config.toml
num_attention_heads = 4
norm = "rmsnorm"
norm_place = "pre"
positions = "rope"
rope_fraction = 0.5
qk_norm = true
bias = "all"
tie_word_embeddings = false
extras = ["some layers without positions", "local attention windows", "shifted keys", "gated attention", "value embeddings", "hashed n-gram embeddings", "an embedding shortcut", "learned residual scales", "skips across layers", "capped logits"]
init_std_o = 0.0
learning_rate = 0.00088
warmup_steps = 435
schedule = "wsd"
batch_tokens = [16384, 32768, 49152]
train_tokens = 379100000
Each number is 128 + 32 x the weight over the matrix's rms, rounded and kept within 0 to 255. Layers, rows and columns count from 0. Numbers have three digits each.

# layer 15 attention output (transposed), 384x384, rms 0.07, rows 271-287, columns 128-255
135110136116089104112099100147116117149120122113104104147132136160112162104092135132146122110107116124130081151134148153132145185099140129148148134132122128108142117095140164133132107125122159142145141132130148125162126119138149108196129187146102158116140122100108160136107127114105102141124101161100138147096099116105158120157114096177109133147146125153122109154154120100164107086118
148139124129119116126126156150131132126147102108095104149160153159142128113146124138144150087142089114133094137139141165109146229106116121155178150130152106088133101131130180105101101122108117151123119110102141096175126112107132051157106192112119105098120131089137146110129116115133123138128094140129164129049092103119154107154130082134074150175165129119105077119111096109126121087136
181127101098110123162130078147079113115145109072155127137140144136149124155153170105127160121107103128099139116103111143107141204137122080127111177115136129141159149106114164112077082133120074085161113141142147133124119159112113172123189151118140138089093154103123126130123131123149069169156171132059121146118129125109124127123124080173129147109091148146108076122095184111119057078178
143157144111108168133142120135114096123137089077121147127129138131096143133114142135142138061125100126130082145109189111140153193140116115153089109177126111177184127164104082090071070162108100067179126178181122149113108131171081141149111170157128115140136134149197133118124150103074054162140169182139131117098109092112150105094108150147118139103157161118092093151119172180142085102102
182158095123143099184136174174159119148124201077157160146124126096126164143159083106145145127068154120152164072147106093108174119074121142076162111151140125118148140140131122171136144093190117186165135151097100154176136102031141169103055165097122100103085158143113114161127153131206146094134130092029086008094166104131081116149078108126087142200101189152130149052061104120100168078165
081112138108139142145116131093134126119139111169160145085127127130134097148112126146077101119098148125193129156130113118144131082130117082125142154165106107158137090114066113148150138122150079152131143139130092135109140140129131147130098112168186080148128148220124137146101108137166080112065122114138087115143140127146080109104168141142138167082155125163163165107068159119148175175157
067081154119180133121122089118152114125118145143118073132107119119136134081112107125123163152113137139126114113114133076106100168160150105134115129141163142127111141151097190161125152103094067139087107149135119190136141096142079234081126170169173137169083160188133087103116127135132108109093093125169108098151122136105151111173134143106167092133090182170151115116129142112116057156153
127144104108067137191159120138124157071126141160155084134169106109106134129079134107202146179110151108197191125122099152109168109069206162117097091163109159096092167053100163129174154129161162128128067094176091118152156165111146172138139105131069144132103109043095182154121080147172167139128102163142122120146143159172134142133107103108126028118081144150207109178105063109124119073126
085114159157126177150151114088154137102129086140121169131119104109126115093137102130135115144149123129128131141119102115111136066126147169095077087109113151097083128154132119170111117139099115097115165154139095142070155171127142139092148095140154135126134110097122115102121098132115124132118169130158127135166121147111079125116121138114150113125104089082125169153141109137116143101108
160107144103111150115080102108080108114112105093137152125175111165078136180096204106141131179160132095118131161086122136144170135124097152125084079157145137205181102096134084073138082176172141119083163160106114104140132126194142123177113104100144154133108147113138154132103110118153086129121188153116144129148140142096108111095142123165124154099115203159140145116139147161095134096155
151136133122106087148208241200165133128149087135132136181147117165176111138177126157140153124168170156117162133164112155164153194089092104124180107142117147154154105120097137123113118183103130147170140081133090075169108128119122025086116127111122091086140082087112141191135137139150184135198102111093142092161103073140114118115162083151097109161124100110170096086077055064122159099139
182168127191140142173162234162107080168111132093153113180152195144131103203162193118135100110164151168160145122129127143122141123159054128129189098078153132152186121099115117099125077178171128080144089110113152077163125152099118042136136103084146119061143135083142183154105148138204136178164179050066162125118181050085138038091195091181043171116127137116093166059113093098109182097172
122128149143143171120138126112140123111114131144165157103094096054109137128140094111125120164142168103104173117104107119122111000143141158092088073114138160140089158166110093166171156135131147130164127157159109167072160157148105191090148032129129137140133113129109096121146143164097164109144137113141099089159160142134116111118106155102178104119100115110162169113188116142108136155128
137134081104106062139151119159115132137095123181207146064113112091100108133136090090155087148113100119099164066138109133137145097137112122128129105150088186170124161101182077118149153162172121122193162105148125117168126067126168159130119144107062136166109155098067133169136170102135161148168133183113115097139120131168107192081114147130149138107138147127153147152095123139173119025087
125140096110126124116119129112113109147169132079119139116164142125105156164187175083105161106098105134095087144116147106151115233084126097123134169128150125129121116118114108048101115098110084137078134152119149126133086073116150102144072149172130112152173195097195124082133144141097076129139118103099129145073112120144143185189164105146079169166151111141060077118112188140106080129129
147088101145147142075124071135111110078124111156114201063123109067120148120140072143100167108142140118090145095117060152131109000091125131108099109171115117111082140169150135163154193113131138135204150127203170125098169117076113146134111120159166194139133155116082117168134142111151147133048106082105091154065101131106145140112077138080140101171091115191130171133146112160094124100094
079145173126156163116129113104124109140143140127166139143073147113110113134125163120112122150140150127186133165155137125120110125171156093142103155084149116138108123108112115126090109164085112113085126111120152118087112130154113125128151114168162117155169130133152092048116117146116079128107158118116115198197142156118127162125136131137159107091170082117158189125118156150133125197131
# layer 15 attention value, 384x384, rms 0.0703, rows 272-287, columns 128-255
141202129106125099118127108060149164132140080133144126094100131129186130103162122128116091139107110126159122172094167098106105159120208109152194144161133119092128072097145161094113121117144131121111133103097119127114152120123175135157127154143148061139113105147098159139123098127125160089136134117158150124129070132131099168171116120118119146144135125106184121126069149146131149138085
142135151114135101173114133082140117113107089115148139121117102093175118161131137131104100142138131218113156130114153144097146149120148150145154160169057095121156107114156148123096098165123115169129159125079137142138070085113159161154193128110209085125140123158155165161127080128131146114162141116087170145129115167098101085147194116174126137107122113154138127123060187138136148152123
114150124143075127113188151104163147144147137146180145136129128109134146091102106132106081138088203163133178102137168109136146154118143100180134140197127183115163123131161158128114115141104098151126129149160127167164143128114122119124124097132204023153131131134176159134088179113115118123129149129185109117097142140047123178168071094140123175117142135141121128170081115134123121126075
152056155114098101144086063177160152104063139125197162116138114063182168164122130133124134127147090093090168068027185127150143135087087131085121134099110175100056125100121068133102105110166189121158120122090069105120085147116078161120105146094102151035119149118061156169139071143165118099163121197076167113140220106137133143102159134148113107145123068197103069140110187132155159131087
118088143152134160138143207170121147105087149167084117122166099178138124098078149140152107165155129122134142135155109110117142074136062129106070117139092160147152153136085083149131125124105124096211132156064117133151105126089162140128094107130122142139091102095092123162147106132140102165087127141120120147180104106151143058059129108157117138137142158141092155148195113119155127115172
091044124114117161093130076151119083082141160134093108100109108151187137119130101119141135092160103097112117116113104128115101123170071129118093153081097097167139141116122103161150166164136132120137091113097114132166134116140120115152174127130116166053118073163125101176117130122180128121144160110114150101084117161133135087053142119124117087158124125095129135133162142151148158155139
170072131149114178122140121080128107065121113115105135142129109188117119121096125105158133119128059103076122139157104133091149110138095173133123105117121106155183148122116142118135148135181162085147061145122125101150120142168095154141138156099121185070127116073082089115139107108146115199045167122094140085163111174209086137085197103110146114098186145122143132122158155131145127164087
159092127128097192100110098142108068125140135085085122116155153152120129111143136119128148103141153092151085106140124138116170103095062144139114123122111140160172125153117122108150146140137117116122159193163133124132191160139127155096070120157099135141163178166153143113113129132109109144110099119120115137120118123109167119125115133145142127139138130097086091136168117110136112095143
124115193151102107148135151115122135114132145193152136179133103125122132143125119115119121154105161155122158170162111121129171140121155146115105159132155184122178122110151132122120070085104126129165093158170143178134104110129108137105167091108206121133158083077105113149124119061104126094110153174143149115137118127065149154143154070132107188134152161134120193157094133156123103115133
159187116127097110138136130142131133165096052157195103152164191179121119115083132112103177121157067138171138132081102098087074136119176141142195111124107127093165081064061115095091113154124155063112111125115061078213095136136135155150131168154125089085089097128086124098132170154178156152152149094112132143144122126190096128126181130172140154118127114108140078169090147178159132133104
140133168115123126130150110168153091206080115163148148159109136170142120174062174168108141090172135093128120123126146180094149117116164127118205136164114095101107125097080143049150047123116139135130181090123127085179039140139107148101103147100175092083091092161094162148092118130124121161128172173101226135129132126140091120120164118135156152121097062088116145149076146203124144135090
137091139141138172105120128183128061160099187102122136133162107112103144155131150116128170111159136093116123071137123161139155085127027138123092097091141138156115164152076096156138126135125144126143096148164113106147101167169047123104081083132086204095180161102166131130151172154120120153088135140093124119103188118109153123084146144129160108119150117126080126161202123122123100113121
142142171163087121142093176110112167109122140126166124189104129088076169131096112133152101179087102156101171130107145091162176111094150127164148094144155182106171145163141142163133151123125094135111104130155151135112145158126106133133147150105118113137160126000121162087117142055100095181130084116140120127153154118159169110148146137128116190137138134145126109107105117050113156114131
130190077104163077172127115076109149124159094133197150078136111082121130122186158127122121177133140146165158133140176103139112189107168096127138111120123134075098131134189141124062106111117133145106145139122190168063162112093135109160106124124129096161123106191150190119072138151085152098152156135148068104114142113078106176156090099148153148129119119154155155092092141101111139156102
130143148145114142129073132131124167134094157085152159162175122050144122163207140129170147129154154129146120137143144160139145098105077154108123125111105100137104137167187136176129105119113116182134113091108137143093128159141131096098101121113099178128128183067078136107151145101121130096119094120128131163113141133118168093155135152116108114140130116145097120100131075085108111078126
130114098136182158112129117156108058121156172109136099097120130195116120133114131090145138129169145135108122105160123104096116129146119118125103092118103112131125180135084110086119065127090146112105145150155191138150087087118146124113122108123076127114168105165180101151127144149066102147138130108168072139124147102121177126134076120138135117146135127114155152113171088134127107166151
# layer 15 attention query, 384x384, rms 0.0761, rows 288-325, columns 128-255
132206099125145165118080137085061066075176114134149135079118139097128123158132112102127136178115166117142178130066155097079110128130142147067082101110174187181148161173083124147093109125125148065173064136169185145094136185138126113115139072136146083157120080083116125104181123103113105101135174218108100096198178160095139131133086085099158099077118153100133147129139118133191066152104
076141140157144148131103137063126123141112136116130153089114101188129110110074159128080143150129199153147121166131121133163132087177080128073090135093183153145142178203106116183082094147123120172064135141107142174099163122110083124152137137116127148142154128161152130110148142143108134141081123170087096112156172143095225124102091154144134096109128143195155140113134125112140091126129
068134140155151164111102166103118133102127125138177150110107094123114143117104148123048146156139185155163152169107148132157120131171084145059067146122185170134096151194108138151082102136118102140077130124143180160117144121121138103152150134139162147142150151151145113123160158125105147154118103165108135144153128165145180106101108102166181104120121126162121105113143124095149120150148
100069183143120080150152126111176194148058099102113145186163099163185106121110145119120080115127121142133098143176134131137162122125120123155209182165084054074095095072167096112154139140161099193075173099085072079190091080071130129148128159134145158176212181196145149162144101132125147140139072056151113150089037089204135136101126137109119132199123117139123135107095156112094137084147
097080167140136105131125124094166156148091132134107144160157090142110118120128149137102153149140165172117118132169137171136146130141148126142185185106103118109082110074140123089107117136175113178086226115129105083168100033122156103180117159125144164129178159151166094140133140114145127129162071070140137147067073087176104119064110130124136124194093073160084116148116117105104161087118
161123133118112088153153122112144146144088102103102111125148155121187138106114115137172102109130091137161121131243111157122162137114166132182124104150106123105118089077193120094172173117122128097185144127129119082166109129129136128086114128133079150109123192122075140162096082174139158140130058072188148135132058128146124182123186117125081180146114132119129172132150155135109141144173
076068162197142118143132120117200147128105136145071127163148125158145094098119151127122126120121162148135109090158126133140124097130135110114192156130091109106121092100148125095144160104153105170060190073092072099210097059145151093182100112120137170162185132186169104114155124113143147138161090080154104110093111066181104108065110129139128156188099097140108111143104094125053186070136
152095123138120128155156131112115183115113099118148101117144124176192092085110092144202126105108122130090122101226113162155134115086150113144114091092095156131156103097145111135173148115106143123201111135105139129111091148150129133088126104117131109089108099149132099141110097137170142150143090106145133100144140066122139183132167141103077114145122178095174179112103148180117105153114
117150098100148179094111150160106087134176147141162144107116154116089134138170138112103113134138111150164146158047135117126113163146054126125088111167162196154115162200071117167109121099107142133112070156132146180092146134106138164109108148152112107108122089098102131100144128149123109093117173193094119156182184205107138091169100102134140161103134134145116105094181141071167071155142
079091102188152184151129094146171103135123155156093138150142126130073113097094168159090121151136160114124122112088142119116110107193112151144198171118085114137098099175159150128086137113126106170024206087101091103178108035147127040182107137106142171203179127143179095129150111097110121138163126098110125152088076103147097103120080117177147169206133079145078146124114110121064167091126
114068109144140117129109088139139136159122163119105133123114078122076160112125143149077136103166143115144085140095136133110158188223137154131109185096117111134121108137180164172096128152169133133058197122130130115153158051144095085162117179112150189167146156139182100123111136116108099143181125100118156123068103125193147113128113101154131150196102073166072129175136149080096176076118
122127171165122092182119119143143158119088102134121105111159162132188107077098127154196166114144142135100102102218108182086126082176140086134100153132113127146138088093158129039142122142181122132113156099114102103179104141159106087127124065134062180099156149179154142174088127110127171136111076086203172134152009094094137175120139109131116108121099097154146105115103156117130152127139
119181149073120131110114158136096122121133090106180113122118135108179128164179103088192136139109115155115164141192110167170152100114121101135024071127186128147121157093084081115152124096106147141184075146139170123085140226134119203085133087187103065033107101113099145126115142135114137083082118137098103143191179171087131158139148116080157122064121174093205104088174116099173075181177
128142115092132164051119155109149095155187146099170162145127111123054119184141129089097089129173092160175177165038184156096101166140062140113166116181142168112086139171102110170121125100126150146115124107133132124133118099105148131174137218113163090168144146104079120085192128145152078147122148135074100209163132178160112051126092078121152142151151088069080090097179135114126099097129
136187162077130108122179171118102101095141120112122118149113154129157133174150135085164125156112105161125195122154117152183140111083134104140065097131187158129138192129078083077154118100112119127178086153148144112099138211129098171077136074150107082077091107095100146110110123168110119104092153160104101115180154137080103123101113106075139138086161170094183137116186121144145085163156
178121086070124096041088134099088109126194159042162186146106121090060140152167136096057083119141060147154146175019148140150155242158104138113168129140120123093119153152141138171102140159126097136119117175155175103116137083070131155185127239119181074207133169118083100072157102163106085141140163120085072134096212160178115108138085074101161160181100098111079049133138158100122076111124
144183092096102117070105188103084091094166130079151182110100152099093132137143126068121106161084055158147200141119142147161150201107078100152100084138189148108136175130116105154104149092118067118155091170144156116101138137114116170172107162175131073174111157092070113079154102149115107090154123167118046172146169193119122143157091105047147158094102131107116080143149143091135049145187
129084077142132148087107087114124143178154135131151126112111125154092109126141120129087073113152126137141100139057129080119123180164126179099225110105085126102102110171163131211102169122147135117091168085105103162143124035111134122202141255088172150181120146136127076117152129089150101133170102095075056141085114125176133118153116115154147177184121109107068120107086123119073121081097
112142134095118153219183153182112131101059129131092118145133133135163113169119153110178183151144182097113159116197132140200160067064118115156061139130170148209134161126109117088162097088120127162189119163121126096112132218177149142017120004144076129071098138100137161150098097155079139151124126172145194091161170144079162125108139166123080097077124179114173190164176067135180184187148
142192099083107111111104176119064078139165146060177148136101132089106127160146140080135138132112073146146184147106149175175154176117074116169044083111194153135139170120096111142099124145110084150151115185154193090120160165118101150126127163137158086181087153089078117105139071138159136132131153113099048155168144176147107130122111089056145142148124139094115125142164143127142112148172
078080118170160103104144074120152133176130132169103111102135136146110148096129139193115122089121152106128106141127137116120157107159151140076168117103096158132152095119198128146124137056148163115089130160201072184142114081119142145151096199076121124113079069174146136122133162135152114068141108099109097111123157120121085127178126095215163131135127103093102115078122122134125119100107
110066146134143171126169101169165200092091108192104120142128097143158140052097131218150177119171225108081101151175113096143075049100168127084105186132115125177144130178151167095141113125112188115098129165134124132135139145164136104076143107144076150044118058160202124158107114131107160164155126145186255077099144100107182127132161139242135095108115156183187135113103088168143164134128
117168130114132181136101191146094125148143146096170123097089140132132157177118113111157107180047113171123147129138155129122140120091081144162093121106200129098126188141094122128093172127121103155187133095121172127130116188144086141144149119132136137165108140114089155085129135178120145098168089105108051156208109168125141161112123107072141199084111119103092153122174116136084044145163
134126136108145120088089098122094098183178132093146129103128172128131101119143130133125085126159113160097098113073174086126150173146083142113146111067116142073154092136165119139094168085123099099100112121111156193079123100138103186181122197142155153141142081095132122084132164107148132054157154123113003145119096139140129111172119144165103143143112137113085105127146122105111086127116
132167101072066178175118187168124126100119148114104140097094102098090143161122145084144156179090108126098160122192137128161110166075129112215074149132175135153164182107107098096102114134102096166160122165115147074157133207164121090114112079171105165143128186087119168122152078131126132215128137137160161125123097178105150120117134125034126086141161140166122166196148125147153133162158
144177113051089107109066182085070079164148128032175138125143172073081151203158170082129128156140000199160148095126174149103197238106083098140152104168136122103127124056090119159106110157158030141156122137138207112099117127101107173196113136161182109197170161116094133099124211162173095078128142110143000152151100158141099154098106098028120140140145138104089126181141169092095077104160
124133096129115087127126148106120084140115139132106127140127133122135149151183170098150134151100088112135147146111136161121200175107112113110124083115121162110128124093114092124118107072169083129114108118143116125146132126132140161152100124132162085124144144125105127113126135143137083073121107130118064106150124145136072132110062094102139145128117107084122144177143148079106099099128
123099122205107124120159082117139162169154165146129109084190081173159093038126172166106109089146187071128124162143100131128122115129114135053089087115107154189160085117151115171150181060137178131025091146103055195133122111120140170121110144130103133082083053209150061150120113119163140121105130125075134149117147124111148108182139107202159169089109146117168125051133096192139127118129
120174094025058110174126213111101152087095127061119134087123138062122189204126146058124149184129047159115180105170100146138161222085146088204135141143164163086111155021096081141083100137180030161192125137137148057134142215117102149147135111191123142162163202142124153106153181194129079134108150105124084086140166165145125164065100124064104123129156159112073145186166067100108121087189
143132158123135136100077125131115131165209126084144143084138152056127156139112126136144142104082116122156131100084096128081127078190101189109162117126133167134113125130107149118142196148146073112150178108156138155042115124079134197171192154089181102166157126184139090136168187153123142109113129075105049157096138072127090110140148096155143128119086089109130112086181183103138142169108
167160114167196067148131087139065151154156073123157106145153167144155097045127091147146109134172179085080099131078126129165136055176087172142082110073127128164146057148149136099191102132101196087056127152120122146152173079096136173074122125091107161102051094097138063191040109082122155152101135156106110098147118093153140134197149155236110081118133152118116123109090143111171194172096
107167145155151163132164137161176106146059090160103081162113092144176138171090117126122114126089179123096197125168121135144132057095136127153125162116186159137131139125124111101138141109109151150148129129198137099155124157151131121093116104094106118085092116140090164158153125177129151145083085100085154152183141150105095090119106155094123136092138092102113123100149102153128117142094
124155098086133089143160127143108077114086114093104173152105167110100143166220106133136192164164064178125135114126183129194130150155067077157073174151152114151087110111126133137132054113182115150097135184105119095140199115184165130143107136137120168128143153086170120126098194100144085124099134123112122124118150134103121090135119131107112137168146156114101109139137103094130141136132
112162117116090137185083120044100171118124134119135152228170086120120202115185126138133156117141096125123137121126119171134168166093056088118023106079148137087123091064109080213081095129178112161142093141115077139156157123141104140124145069105147093060122103139166125157158115161180044114103136137081123153145158143153158149131082147142166156118187135091128149053096089120097122103111
162121126137099150108101096133139124118155083121133151108133095149087120099091056079113107152128148144135102126068112076147097137155134196144172084108052065095129127133141137182162184164113114157114152116082141143094104102053114134141164173143124081198109128103086134119175099094077154174182143151142126159091137143172172149194186204135163161131125119157167108115106159128137110156125
150153127148170172094092157118097110153136093091106176095165165080102138133142148124129091180127106129059105089171130170109121145156079155199134123132134113157063124104109077132173154095111088138164167158103146082192071105141110131145115095151138140170147205102117128126108149130164083145105166118152106144131109125137093146100098117094092133123134134177092067169174172098137092154154
106122134109130178199138145097127080152108134103129171152171126122085140111148091117146151101153129125158159161133147113148132116096065159128083114153111147154062079143115077158123159107227125170103154170110098117176102195129166134114145124113135087111102116097113130169093166162199088136084124111081129135194168115157116099146077113145183153130181135080111130082173127130135153133127
095122133107149150154081156133162192161090114158128114180115097102114131097166124177169148113056112149156147154165175141141119083126090080084076167135125100117151172121104238090083167122149141210117148163133125141097111126145140124166126112089084101103117089180147131152179155139134132140099141069152095130140056113122143125103177133122175118161058143146129115098107155169084122134136
# layer 15 attention key, 384x384, rms 0.0745, rows 288-325, columns 128-255
129124085097149075171154127129136159096171137099153152142138133136102133139150152136091115115121107172130133104125125156120095184158177152136118131146113124087126119130146162130139206147119107110129110096129111124072139106111122133142169178101083106122107162087132130113122100102123191138162083102134109088119054100180150147090114094170132144152116148112089138116116159105133175129142
125175115160141129154148099081117127099142103119101118127210174170124100120086133109167118138134145111096122171084083118112101155130115126032119068103095168185134107158113121186141166094127180065176076132122076141076086173099171123073087159127124149157106098111103168178135138116165109110101194131128117109154148137114102157128119134124091120040105158157174226105094116186112093164105
131105122163154153118175040147101081134118108162118103129202178158128110134135108104183110123169115137063111141064097121108102144148199142102184097100105169175153101172118096159136149148127184077140082183116085160116119185123162106111099130111119150104139097122137127130118142093110124098104207194122138126114109127109119135144141103076099121095096156129186168135085119191095103145126
104123165128132139133101143162100081141098124144129107106106159134140123098100117113111147098140095101142140168136150136114138097082130105153146105132150099126111144091123115134136102100170153127140150168157093119194121151190139138139071113134166143105096101174120099128125116115132080122134156145129107143157191188096128111141105092135122119134151126111150089165130092149098117095116
116130175135165117110111148124131093115112143157181144113071164120148111146056122140083157148138097076154137154107166140119125094101072085156117113115147123127112144109137129122149107088155138146137169160168127120169154159170130138119076117158121131148103115197140104136110158121135081107120114131105107139161187165081127106157110110142090123122137115129096097140160105170126097111109
144114121097108140165118171132112136118172117122174142131103141086139132122130115111113130124110108140138167117105161176124145126080122143125123164128149105100138127106127135090109149121159088184094141144130178103136128170136135134165115116127085073057128142126141091108130149142143079067133144135116105150113125123145105124115113132166138166151122135149095075185172089105116151113084
122139172135094132107112179154146139129125099133191119138124140121152124117097158124136171099106111125132170149177138173140140086091088116166134120143188132135085155083105097118161130103153154162139145126187093084150130143161140172108105112164141128131117141170117123157147141176169067061125141105091111178143141174081090114144096169125107152131165128106100103139183087131119108099130
141157104110118125139135156169122160166132110087142120126094121102117158197180146132132132077111171149124157123193127098165139116119165151105111159178116176133149155159103113085139081112113126131132091062094105111155098119050139140109178094134110078104134154098130165148115158148121160165086086112147214111099100092149112130103149141115147130117142124142114119126127127096160144124117
095114164144121126120151089113151087109122127134111133143170184161136106132141127117127118154165091115114101119093140116114130129128122109135125115088107110165096114103161154170130145138119137111161127180170121139118157136143108108118090135125115158147130105142133120128122113109102116111138149145147078083126154148112129111138127095108100112099083125115161132158128113188113142162115
097114141126106111092129143120142140135128106158168115133141166149152151140055143121134197092071134059133142123159144152135139081083082143156130131124171144111124140071094072146175130097166186138149183165173105138160129183176191180118070079196123117125104075204168132168112166165168076046130113143092113160137185189078091128136104165093130135141169159131092103130192057147110133117116
098100128172137184105146167132108156158146092160154104130141144132175079099099135126114120089135106050090136112142123154121156046068103170132127126117151167126127110099146118135115174090172116166135167143169087156164119197196145136122066092165093119077111074165143089176099131117177047068135155157102119187143149155065109080140126165154092160153120180159173099186165064179097137103104
157150095091137132169079112141076154139146114116139087109115134128099161104171116162152090128110159118152131139117107116141111161129152163101161133111159118069185083159116150101113125180115130133101076084093155138151161109059169194133168147115132113084136135074122141165140102135124158126149167132140139139115112109167133156107140142093130140093103146110110130127068148114143126117128
147142138110109111118122084117122115101128119121065154127132144112124098117150107119149094190147083148135114137089146095118095162137155101155124123123076127168104114156141160114107142146119119111150086157117168175084121153093102125138131116094111155142175159072096131118117089100061120162113130189173130072133120119135140148109137099126113139115105092117157136122110168141138148179133
097113162130087081081125147100172117120097174176146108099169128141161165139073127117105193151119122088111120114189131135105138078140094140175142124134154137142056133075146113167168179094152143104144207187177100099141129127183138121112071106173114147149089137213176109135126176143169092037165089103121130139150164174059107093123108123152116122171134121106096087225149099151111156099147
126129143145107124107150123136135119132133140106084154108112101114124126103120097079115122152131105143117138116128145103143124162128145120160139148103116121164116117119139157127100155131130137144141145162115144104118114119126103115120119144125140129133170141108098130104166125106088144120115096179135150107142120155127131154110142099153133152113111089168142115129134088108114134138134
042091171166129135088165154131156100157126130174179096121141118164132120131104161071110182097172130073118132101194110183129174040074119154136156151134164153112081133085167117180138187088165113142091200141180070100128164085237123131148050141131106144082091103227141093164127148131142103059167147085102102194125132144081117079144118152126122116138173126123111105176178060193072144077122
038087203166126128117182146136153128142107128185148109132096125171111146123095159055130190103158134089107118120177117135120143058105135123137147167165120203157064171103200125126179190079148138115128207139171085085143177127190144112124107105118082127050106111215138123126134182121108120053156107058093117187122142140104128094126102146133096122149188091113094097158179042183097140109101
078131105143142118119104131104161141131091126174173116120160160181153133159088171156113184089113169105126129124180121162122135047129077119115108100142207165132111155102112083175160114105152132123138106142190097126149154143138178156130070104198116127152069074214156153155108141165173113121156125086115120186142142126074117091142095152110131086094134149100127119111147108157131112085120
121129178131127132122143148119097134102133093118089150144105113080095132135134122115129080167121086160099161127118130110142127166127174133158137133135073117128124110135123133079090132148104116155123130113083143129148113123110088113134137112096118139108173168106108119119143094121035144144122106196135165100119093099161115107099162115131130175149131077108158112103105125085113147195118
065106176166110115070150130134175143161103143191129116097097101172117146081099136074135177084159161073078108107199096151113157050115139129102147205127117182119094117118187132151166182082164151111088191139168077120136182065188151145167060143084124164078101082221135106117166159129104117079168129107119127203118169134111155112124103158134119123135153087102133106138186039154114148123102
107135072130121133155157098124166114098108135159175068169201163153181117145155142159142144090111180129153114136126132140138117095131107127105110086110160152141124137146096088144117117122140128131144114140148090165114126145108136132112116113143158136139063093146158162145112128124161130129111130098116134121118129110102087122144111119126156113098120156117148148143105142174122132109111
185120165107143111153133130129112103132167108087098130153103153078095134141160074138111063133118061139124116123091159095150143205142149128145155121165070093086161112164131142084089111191094113126143121095070176158130090115084065115117161112117157106160199169038088137119142118129105136159100124170131154077101101085161123125107163145130144164148141102157149134114090168068099134203124
153148073129138148129130130168179156153116127173132079172069100184179111212081160123096169122097191143054153122190116164152122089106120119088107120135151137196116160087061099164137107154150148106112095163122044068177109112123220160125032149144184111136041102194102197092104152105186080097148060144112137147182191151074123080101125149088129076112163161180117136065161058143121075091126
145134079168145124134115148122147078148133134143149084108215157184153125121097150152113143096108179087122115121161138149134134059088130121122103079135198161156122183088082127165176123113148129147159103157128096140149121141172167173081100119188174114178054034124119128169105093086190101127143175107066143137178105144093131125135139112133113142099116151167149143153166128150135120105120
071090176164140119139137120143146168136089153186118166134070095142089138158078160090109138093163150102099154120129103152083159107151130108080100201138076189152129094135199142095135166087168114122106127187159130056134165126172131100117108144102098101053120116226114124098139169130091123095182084129116117177119131123118162115124086122145053131155115108113120071089146096067133119132102
069100064156076139130158106129159135129112168173175105130175109183174110086112174131138170097120175104174126144152107191135100075109142101086113121093202176146097155100128107161168139058162165131113108133206064140117155169164190150148084169123161148105048084219165124130137117104191109094136163060108103193153184181071151138154084093106124089085129138122125141149159118222131099033121
057152065122128134128150107147147114126102160182167097130196146179154124117123148140132167065124195120168126127134114174143150060106139116115125133079174181148090120114129110153176153090158157141126120154160110130107160160135145156130100119146123155111068100232168151139116146128128129108128150083117125155117179133090129151181095132133131119100137154103137138148128111211154138095097
083182097105089098120135093103172183108184139120129152151142103113151173118136108170144136091148125149184087115105155103098124133220097176138140112157102130058139117182115119105105141131077132142100144080083151164132138062086127115152189102127100097106190150097184155141180131161163173133095079116154185142089056048163102135107147129187205162082147102065139128096151118107105158141117
026130084159113142115125131116169097166088193180167122134165141158140099114119175150095128075127148125150144136153121196134105112092179097139091143099131175177117142105127185131134161043190110084153107169204098132121168172139139112149074156143126118121044122218156151136172162113146130123141131125156129170104147152072143108134092110088088107066112121123152109116082151231143125074121
129123089119095118123123128096168049140118191159181066176239121136133151109109104188119131130117122171115131098172126147124113072115131101126114100144172068110117182139064100148158140138109124101180150108160068129112105102186150172121083120140176096167080117107195136155127150141212118101121141116099106136120156211095134086111139120155150094100150162178135173142118130136090142111116
168183185131155074089087086091058095131152062080113159155123123117079167132134078133164171168161062166097092087091131109124132085133134087131136126138142097068137089135146188110146090144114144133118084125091151184104127082125099172135167101095076182191241155098104127154159091123068213160113148162191147075098048095175147120124151143186148145100119136090162138085146152115157197168136
113137091131164099165140143127121164102100133149128115123124122109099187192104190113073170140123152128094122214122135102117164187139128122133076161196103107193136107152143091089040099071138081188068124208100116075153065088134113060164120142096149132136134138133157150129113147140088089135120030170136144120067138114123073163137155100155146096203163177146094125175103093088116098143093
108109151137100146113136127132078063178117139142099156113176169150093117079100140095141132094171167053126134098117097106180138071030149119131101118076133151153121145137205129127107151046197194094143125136202142176088186169156098160154080108133131184123163091148178143161173139089082165082140177138135123097141142127114150154187051096131097094107127106123180099107129157218131182109100
143122141068067087145142167108098163192149230073171148108132156045110118105135151131199107131144113119138082167087139080132060161136167159139079126098095113115181103131147209111147163071137110139091153117074183159132168096099058105175099168091072098085112184088171150149168204164158178114087086122217099173118115089177165081150127118150157099064122121077112121148092183159131207115194
181109183102134143115112162130117144145135057082125145125079142104136131172082119120148097170103062143084136104132125113114113137091097159181162122195140139110109154084108124129127128164127077116140133109078163105163118159159136102151131068152105075113155147056087101162082127132176071165138146160093146133166105109147109093074139116099086123140119130126106103113114150103138135168181
145144072122143144150130088110144105094136133192138175102129110170082144157121141132052255198118098101156141090121134161069086042083162093127080094129178165113126126121135102156144124103168109100114059170194130047143111191142198167167051101129112058152090085165087139153124125088122113052113132157150096094106155178101122136093162089127125125082109207141102141092132087184103085121056
194183118111095193136134102086164193166137158168145130123126154125150099129053138106134129091105131133104092139138090130180115126124059163109090108098156170139166092159122095139079115122152130010120147105140154122153146113118124126170016171096154115142171137115144163132171144184204125130046138221152154146140173051107155072121088115146144107037113148147117141036123144159101150129145
168132060132096138167164150174200150117183142141153046174113124117156151143154167156175108164121124131091116106132123136163072119087111167156094117113104112126131094123133109095098123192058083101171146146127124171114132086115116121114139131122127116120051160094134118151090125118185120093118106121109135136110156129079141121170099137199120065127162113164144073120109171060133100125144